Each number is 200 + 40 x the weight over its row's rms, rounded and kept within 0 to 999. Layers, rows and columns count from 0. The size before them is the row's rms in percent of the matrix's.

# up: layer 6 MLP up, 768x192, rms 0.145, rows 9-25, columns 0-95
# down: layer 6 MLP down (transposed), 768x192, rms 0.142, rows 9-24, columns 0-95
up9,107,215,213,227,221,94,144,236,205,164,238,160,221,210,181,148,229,209,175,231,149,155,184,224,210,212,206,184,114,182,184,193,208,230,280,221,209,276,217,273,152,216,151,210,167,158,238,234,211,265,163,246,227,112,198,340,213,193,207,215,174,180,150,166,269,202,197,217,252,143,143,118,185,193,207,216,214,146,230,171,170,137,273,134,220,248,170,165,242,197,247,227,154,261,103,235,215
down9,067,165,205,253,178,157,228,186,234,215,178,220,217,160,145,160,181,145,222,262,194,245,225,191,241,150,171,199,167,169,126,141,201,208,183,175,216,212,177,228,232,145,234,202,186,194,150,227,226,107,205,271,263,254,191,256,181,204,241,213,255,213,169,194,231,125,211,191,233,173,210,175,209,226,83,221,141,134,195,177,139,189,251,175,172,229,210,129,230,199,265,181,173,249,150,195,208
up10,114,273,165,255,233,220,232,150,220,191,150,213,242,217,223,205,190,223,167,296,195,156,214,248,231,184,97,187,199,220,161,202,167,199,192,178,252,171,167,152,238,229,217,135,212,178,115,191,159,165,192,292,187,177,138,294,222,243,182,150,204,212,116,259,261,236,265,220,233,200,177,225,196,234,123,224,200,224,222,154,196,212,221,161,128,163,203,62,226,214,154,184,204,214,295,235,231
down10,122,180,252,161,232,154,290,213,217,147,178,218,179,120,159,207,174,251,201,230,180,244,215,226,202,224,255,190,232,209,191,218,286,158,154,207,168,226,197,138,190,177,243,197,153,130,231,291,214,177,224,230,216,193,208,286,223,198,191,110,241,150,184,221,228,171,228,206,235,202,219,178,185,272,167,218,273,165,186,207,169,216,264,202,254,173,154,195,130,266,119,210,154,208,254,197,235
up11,104,143,222,174,235,145,165,186,231,210,245,184,189,172,193,164,221,145,210,238,245,173,212,180,244,201,266,135,264,188,168,272,250,58,190,185,227,227,260,195,246,297,150,162,184,231,195,227,220,282,208,159,198,221,192,250,171,88,253,119,219,217,272,215,223,258,176,189,195,181,177,221,150,244,176,112,243,193,194,212,283,265,178,174,182,253,229,179,158,238,185,189,144,163,231,214,245
down11,115,225,148,158,276,252,238,221,186,222,157,189,180,203,205,191,185,189,179,264,203,179,163,243,225,232,233,203,165,246,218,196,152,162,164,103,157,245,194,193,168,162,220,172,203,205,150,125,169,198,200,168,169,220,199,298,200,81,180,193,235,210,178,212,188,188,153,253,178,194,226,173,173,157,235,172,226,141,157,104,240,265,162,186,213,226,235,144,186,217,186,180,188,155,170,209,294
up12,097,240,226,237,221,214,211,221,147,231,250,134,225,210,219,140,279,255,131,262,110,246,289,206,130,195,229,169,189,194,217,113,228,153,221,158,155,196,201,182,178,220,228,183,179,187,277,222,230,216,203,242,162,200,137,144,293,242,169,223,203,184,167,246,139,174,219,307,175,133,192,191,187,214,221,139,213,222,227,145,146,196,175,200,223,293,168,171,180,236,143,184,166,102,158,224,212
down12,087,245,196,202,180,174,166,237,192,282,200,141,207,214,200,238,199,128,209,175,216,189,234,208,242,188,155,203,169,248,207,208,215,197,221,200,159,151,176,238,261,216,196,160,180,208,288,208,215,197,155,259,181,207,200,124,59,196,221,200,186,235,206,249,212,120,248,131,133,222,291,177,178,175,203,233,97,246,207,189,198,223,237,215,269,222,263,180,153,157,245,119,164,240,219,177,226
up13,090,138,158,163,157,232,175,178,191,179,200,196,234,221,108,238,242,166,172,146,191,241,253,165,232,141,202,210,226,226,161,192,252,204,209,189,232,117,212,210,275,255,249,187,205,247,203,180,148,147,214,214,215,157,237,243,224,182,248,136,200,171,237,140,221,224,267,197,120,115,254,287,200,148,250,197,156,184,152,237,208,223,206,90,199,190,179,210,194,139,144,200,217,208,172,209,216
down13,102,227,250,188,237,224,236,190,160,190,194,222,185,131,208,216,169,205,212,206,173,186,190,217,254,112,231,247,193,195,211,170,211,187,239,230,192,234,148,228,207,133,117,219,110,222,226,193,204,176,182,224,258,160,243,172,241,198,177,223,215,118,204,199,199,223,190,114,239,248,236,269,150,203,185,193,213,226,250,221,159,162,225,253,205,170,158,237,224,227,205,227,165,157,155,229,301
up14,102,191,247,232,187,251,222,214,236,217,216,279,220,149,250,227,188,241,158,197,273,235,153,217,200,236,271,190,279,189,254,205,155,180,262,284,234,182,264,284,199,116,196,170,191,193,140,179,254,176,205,220,225,299,170,161,223,180,116,160,199,144,140,164,181,212,278,217,170,158,238,193,243,178,202,186,142,161,217,99,219,232,181,166,180,265,223,172,171,206,266,210,178,280,184,187,180
down14,094,222,232,245,252,180,174,276,228,195,210,188,183,206,214,150,134,221,197,226,197,113,242,221,213,166,226,253,160,163,190,206,242,274,122,113,228,128,182,257,188,253,178,182,178,151,235,230,155,187,176,184,191,132,152,160,227,187,190,242,203,189,236,165,212,194,272,251,197,178,241,139,147,168,166,225,161,185,163,177,203,236,146,211,178,246,200,270,235,220,234,123,158,155,142,121,192
up15,103,261,123,233,126,197,210,174,197,234,176,189,317,210,209,199,209,197,243,247,232,212,232,187,165,195,118,204,199,243,178,252,153,186,176,186,234,185,231,191,242,150,153,223,179,176,98,69,226,211,207,174,134,172,196,123,133,159,211,284,186,167,198,166,207,168,187,197,208,206,188,183,245,193,167,203,164,238,211,224,188,208,224,253,199,201,191,145,249,187,247,155,269,216,264,224,198
down15,104,173,222,175,184,192,213,211,243,200,167,247,215,291,277,207,221,216,269,233,228,111,206,225,222,211,258,208,221,223,190,191,247,220,226,262,145,188,200,238,249,166,147,134,198,235,150,269,193,204,124,169,229,185,245,160,199,257,227,247,203,241,190,242,183,178,281,219,191,224,201,203,160,169,196,215,179,192,194,210,193,165,121,274,112,182,241,278,184,161,153,178,212,173,222,214,206
up16,098,275,270,236,175,127,186,214,215,252,125,235,199,189,162,185,167,196,260,238,115,183,254,261,113,193,192,211,135,260,189,233,193,219,233,229,103,158,175,148,142,286,183,188,173,261,145,194,180,135,277,202,227,169,204,189,178,208,212,217,180,211,177,190,151,253,228,211,176,183,289,275,211,221,193,172,179,231,192,254,191,238,223,187,192,151,213,192,222,174,199,185,171,249,229,206,225
down16,094,153,136,245,278,164,183,168,224,211,230,250,129,229,206,256,222,191,209,191,190,175,177,244,150,207,158,231,226,232,196,241,256,247,211,156,182,237,248,173,160,237,140,200,217,211,226,236,249,220,203,221,253,198,158,128,241,161,130,251,143,187,193,191,190,255,196,147,198,129,172,153,174,152,241,200,215,230,160,143,210,225,245,250,147,243,247,169,152,173,239,213,177,177,187,229,132
up17,092,321,251,198,244,224,260,199,214,126,171,202,221,152,183,192,234,204,155,283,184,199,161,218,226,195,117,252,161,158,225,250,259,200,206,141,175,202,286,236,261,229,197,147,209,166,251,244,213,159,203,241,224,200,168,227,274,236,231,159,124,151,164,220,158,223,149,124,283,171,220,213,202,187,186,183,167,148,197,306,266,229,121,201,242,182,172,232,195,198,221,189,204,227,177,243,258
down17,087,180,142,207,199,120,174,191,212,209,122,178,187,240,240,169,210,225,252,182,244,151,197,191,200,256,172,245,165,172,194,193,224,255,134,216,170,249,154,236,174,193,142,229,217,262,248,166,217,154,139,205,140,181,173,134,204,166,200,278,219,191,213,248,271,223,121,219,203,136,234,201,181,193,198,145,191,190,226,214,199,160,174,206,165,236,176,297,218,181,153,224,232,200,229,217,222
up18,097,188,173,140,242,164,153,222,236,152,206,265,253,257,217,180,200,107,232,165,186,177,257,176,182,199,222,167,167,207,197,212,209,247,133,235,193,150,222,190,212,113,199,171,192,181,174,196,205,243,246,181,220,169,167,251,203,125,270,227,324,180,211,197,193,294,184,187,141,196,221,170,252,156,226,256,127,237,165,175,213,265,155,252,189,212,200,209,171,208,232,151,178,181,176,144,221
down18,093,231,225,240,164,201,129,175,214,189,224,223,182,228,238,230,169,208,207,212,194,161,224,254,154,196,197,154,203,226,141,192,268,183,157,174,219,249,215,266,169,250,155,189,193,217,202,230,251,185,217,181,203,171,228,225,271,110,215,204,170,288,186,216,112,205,172,151,107,162,183,159,251,132,255,167,210,180,188,181,230,206,176,166,157,164,243,232,239,166,100,222,205,177,252,185,217
up19,104,207,220,196,150,112,235,172,234,241,254,206,190,233,229,172,207,166,234,261,195,150,226,146,217,149,210,209,181,222,183,219,209,251,184,198,243,171,140,166,237,238,242,238,218,186,243,190,200,231,230,160,175,231,245,203,149,239,206,167,223,182,194,257,238,171,108,228,216,125,136,146,291,181,133,160,229,151,195,200,236,288,209,156,209,332,248,231,201,228,200,181,219,166,184,241,200
down19,109,193,196,156,149,191,188,174,193,193,192,171,166,198,261,174,154,87,194,188,202,144,199,158,164,301,191,228,203,177,147,191,247,276,240,185,240,141,219,207,206,204,216,231,105,242,226,219,248,229,192,185,184,189,282,230,211,197,199,236,205,159,238,142,190,237,217,187,65,233,237,226,235,151,164,176,242,201,174,206,249,252,135,222,200,219,217,187,263,225,133,255,210,178,209,260,151
up20,094,199,240,202,196,209,255,151,195,127,231,215,198,201,191,162,266,170,146,179,202,241,154,169,121,298,161,196,208,228,134,168,165,252,221,251,126,142,237,156,205,211,315,252,229,201,226,146,178,189,155,192,124,189,115,210,126,196,188,182,135,216,229,232,175,257,218,172,253,202,120,161,235,207,208,221,201,184,229,256,209,133,228,253,196,118,252,192,152,156,210,192,216,186,225,210,205
down20,092,186,211,229,242,179,240,212,236,306,237,214,188,239,204,127,192,175,191,159,160,217,193,247,169,222,187,275,233,144,204,221,148,232,169,216,294,232,258,166,221,183,226,223,199,215,241,219,206,210,175,235,221,101,191,191,278,178,205,238,207,159,118,242,240,200,193,195,243,174,196,241,254,269,223,116,245,244,235,238,203,238,243,176,101,210,94,194,263,189,213,181,147,178,242,151,237
up21,099,216,216,230,239,217,185,211,252,143,179,180,195,257,165,210,152,221,189,154,205,191,197,169,203,164,166,173,249,203,236,181,227,231,208,176,162,266,216,199,249,257,195,213,202,163,177,129,204,240,262,221,143,197,159,237,224,193,188,168,236,231,237,138,202,190,161,228,157,274,145,110,212,123,166,181,242,211,251,247,151,181,214,177,146,241,137,183,246,227,206,220,217,186,211,147,199
down21,111,141,221,206,189,150,227,149,161,111,245,203,271,260,140,187,187,157,231,128,201,198,152,215,207,205,211,194,228,231,157,245,269,196,181,184,228,228,168,217,238,174,196,204,180,192,181,123,144,242,215,166,210,158,217,213,288,238,177,145,157,164,180,269,195,183,180,263,252,188,127,132,257,203,235,244,267,243,238,283,230,215,196,202,178,235,174,166,188,255,173,237,228,223,225,172,157
up22,098,200,176,251,252,171,220,187,141,275,186,141,212,192,257,174,255,191,156,209,174,183,195,206,138,194,169,157,233,228,189,186,140,177,207,237,234,214,197,222,276,212,184,160,245,205,253,203,180,141,200,265,165,193,175,237,168,158,160,192,255,194,289,189,252,154,272,161,262,155,210,168,216,160,169,210,151,179,149,231,173,186,186,106,185,201,195,148,192,161,211,163,234,148,203,213,165
down22,091,182,141,194,216,236,243,195,251,238,189,235,200,181,149,126,201,198,137,179,206,213,207,169,179,155,144,270,179,262,238,257,111,216,205,172,253,211,259,178,212,185,130,229,196,236,263,196,181,183,263,98,176,207,234,268,172,213,203,222,190,238,129,194,191,132,165,151,152,240,170,232,188,152,233,148,231,204,219,197,199,197,237,205,228,191,188,157,181,142,198,234,138,207,163,211,169
up23,096,297,239,167,185,233,140,257,252,154,179,204,202,167,187,163,182,238,187,168,233,197,151,188,233,216,242,157,191,194,169,254,169,221,249,179,209,154,171,138,178,167,178,143,140,132,203,193,242,181,260,179,272,213,253,175,231,178,195,267,170,247,228,217,224,232,237,206,195,209,189,226,254,223,165,229,200,128,217,250,262,235,157,195,137,209,280,175,206,166,208,188,220,235,171,232,211
down23,104,183,172,240,231,242,199,194,209,251,193,218,260,281,193,206,104,272,251,199,222,171,209,178,155,179,229,187,217,179,225,209,119,223,108,178,181,128,192,196,220,205,162,153,183,198,234,157,146,219,220,129,178,257,220,166,171,184,190,112,182,174,139,237,176,195,180,221,185,158,146,201,280,198,228,158,140,185,150,283,169,213,232,236,191,216,176,237,186,220,246,243,154,215,211,201,187
up24,105,210,212,237,86,185,168,219,211,183,244,132,264,176,168,154,178,227,191,176,135,258,202,175,127,209,206,176,181,189,141,210,213,94,177,260,221,200,218,239,121,251,189,288,203,193,244,290,139,185,208,196,238,154,238,134,197,234,174,149,208,200,274,198,225,202,249,225,220,206,177,159,225,247,258,183,231,182,197,206,223,169,81,292,141,181,270,243,196,221,164,201,200,167,186,172,214
down24,118,222,129,196,205,145,154,183,227,159,244,195,150,224,223,205,181,321,246,138,220,283,235,188,295,163,198,217,165,233,249,189,144,186,231,204,149,265,204,130,155,161,236,159,223,264,196,195,178,150,182,264,203,241,217,200,223,217,173,157,207,177,281,240,120,181,96,220,204,127,225,185,200,194,248,174,245,218,140,208,145,242,249,252,199,255,244,171,216,154,185,259,194,200,198,193,219
up25,095,221,221,202,214,179,203,191,256,249,175,217,176,235,230,226,244,210,170,189,278,203,202,215,212,181,259,195,217,179,217,194,197,226,211,191,146,194,238,305,188,193,225,148,110,187,192,234,211,234,158,209,147,208,201,171,259,165,183,152,181,220,197,203,197,162,216,181,227,142,220,217,197,202,124,242,193,193,193,227,161,83,129,104,186,167,274,230,253,265,130,244,280,142,239,170,160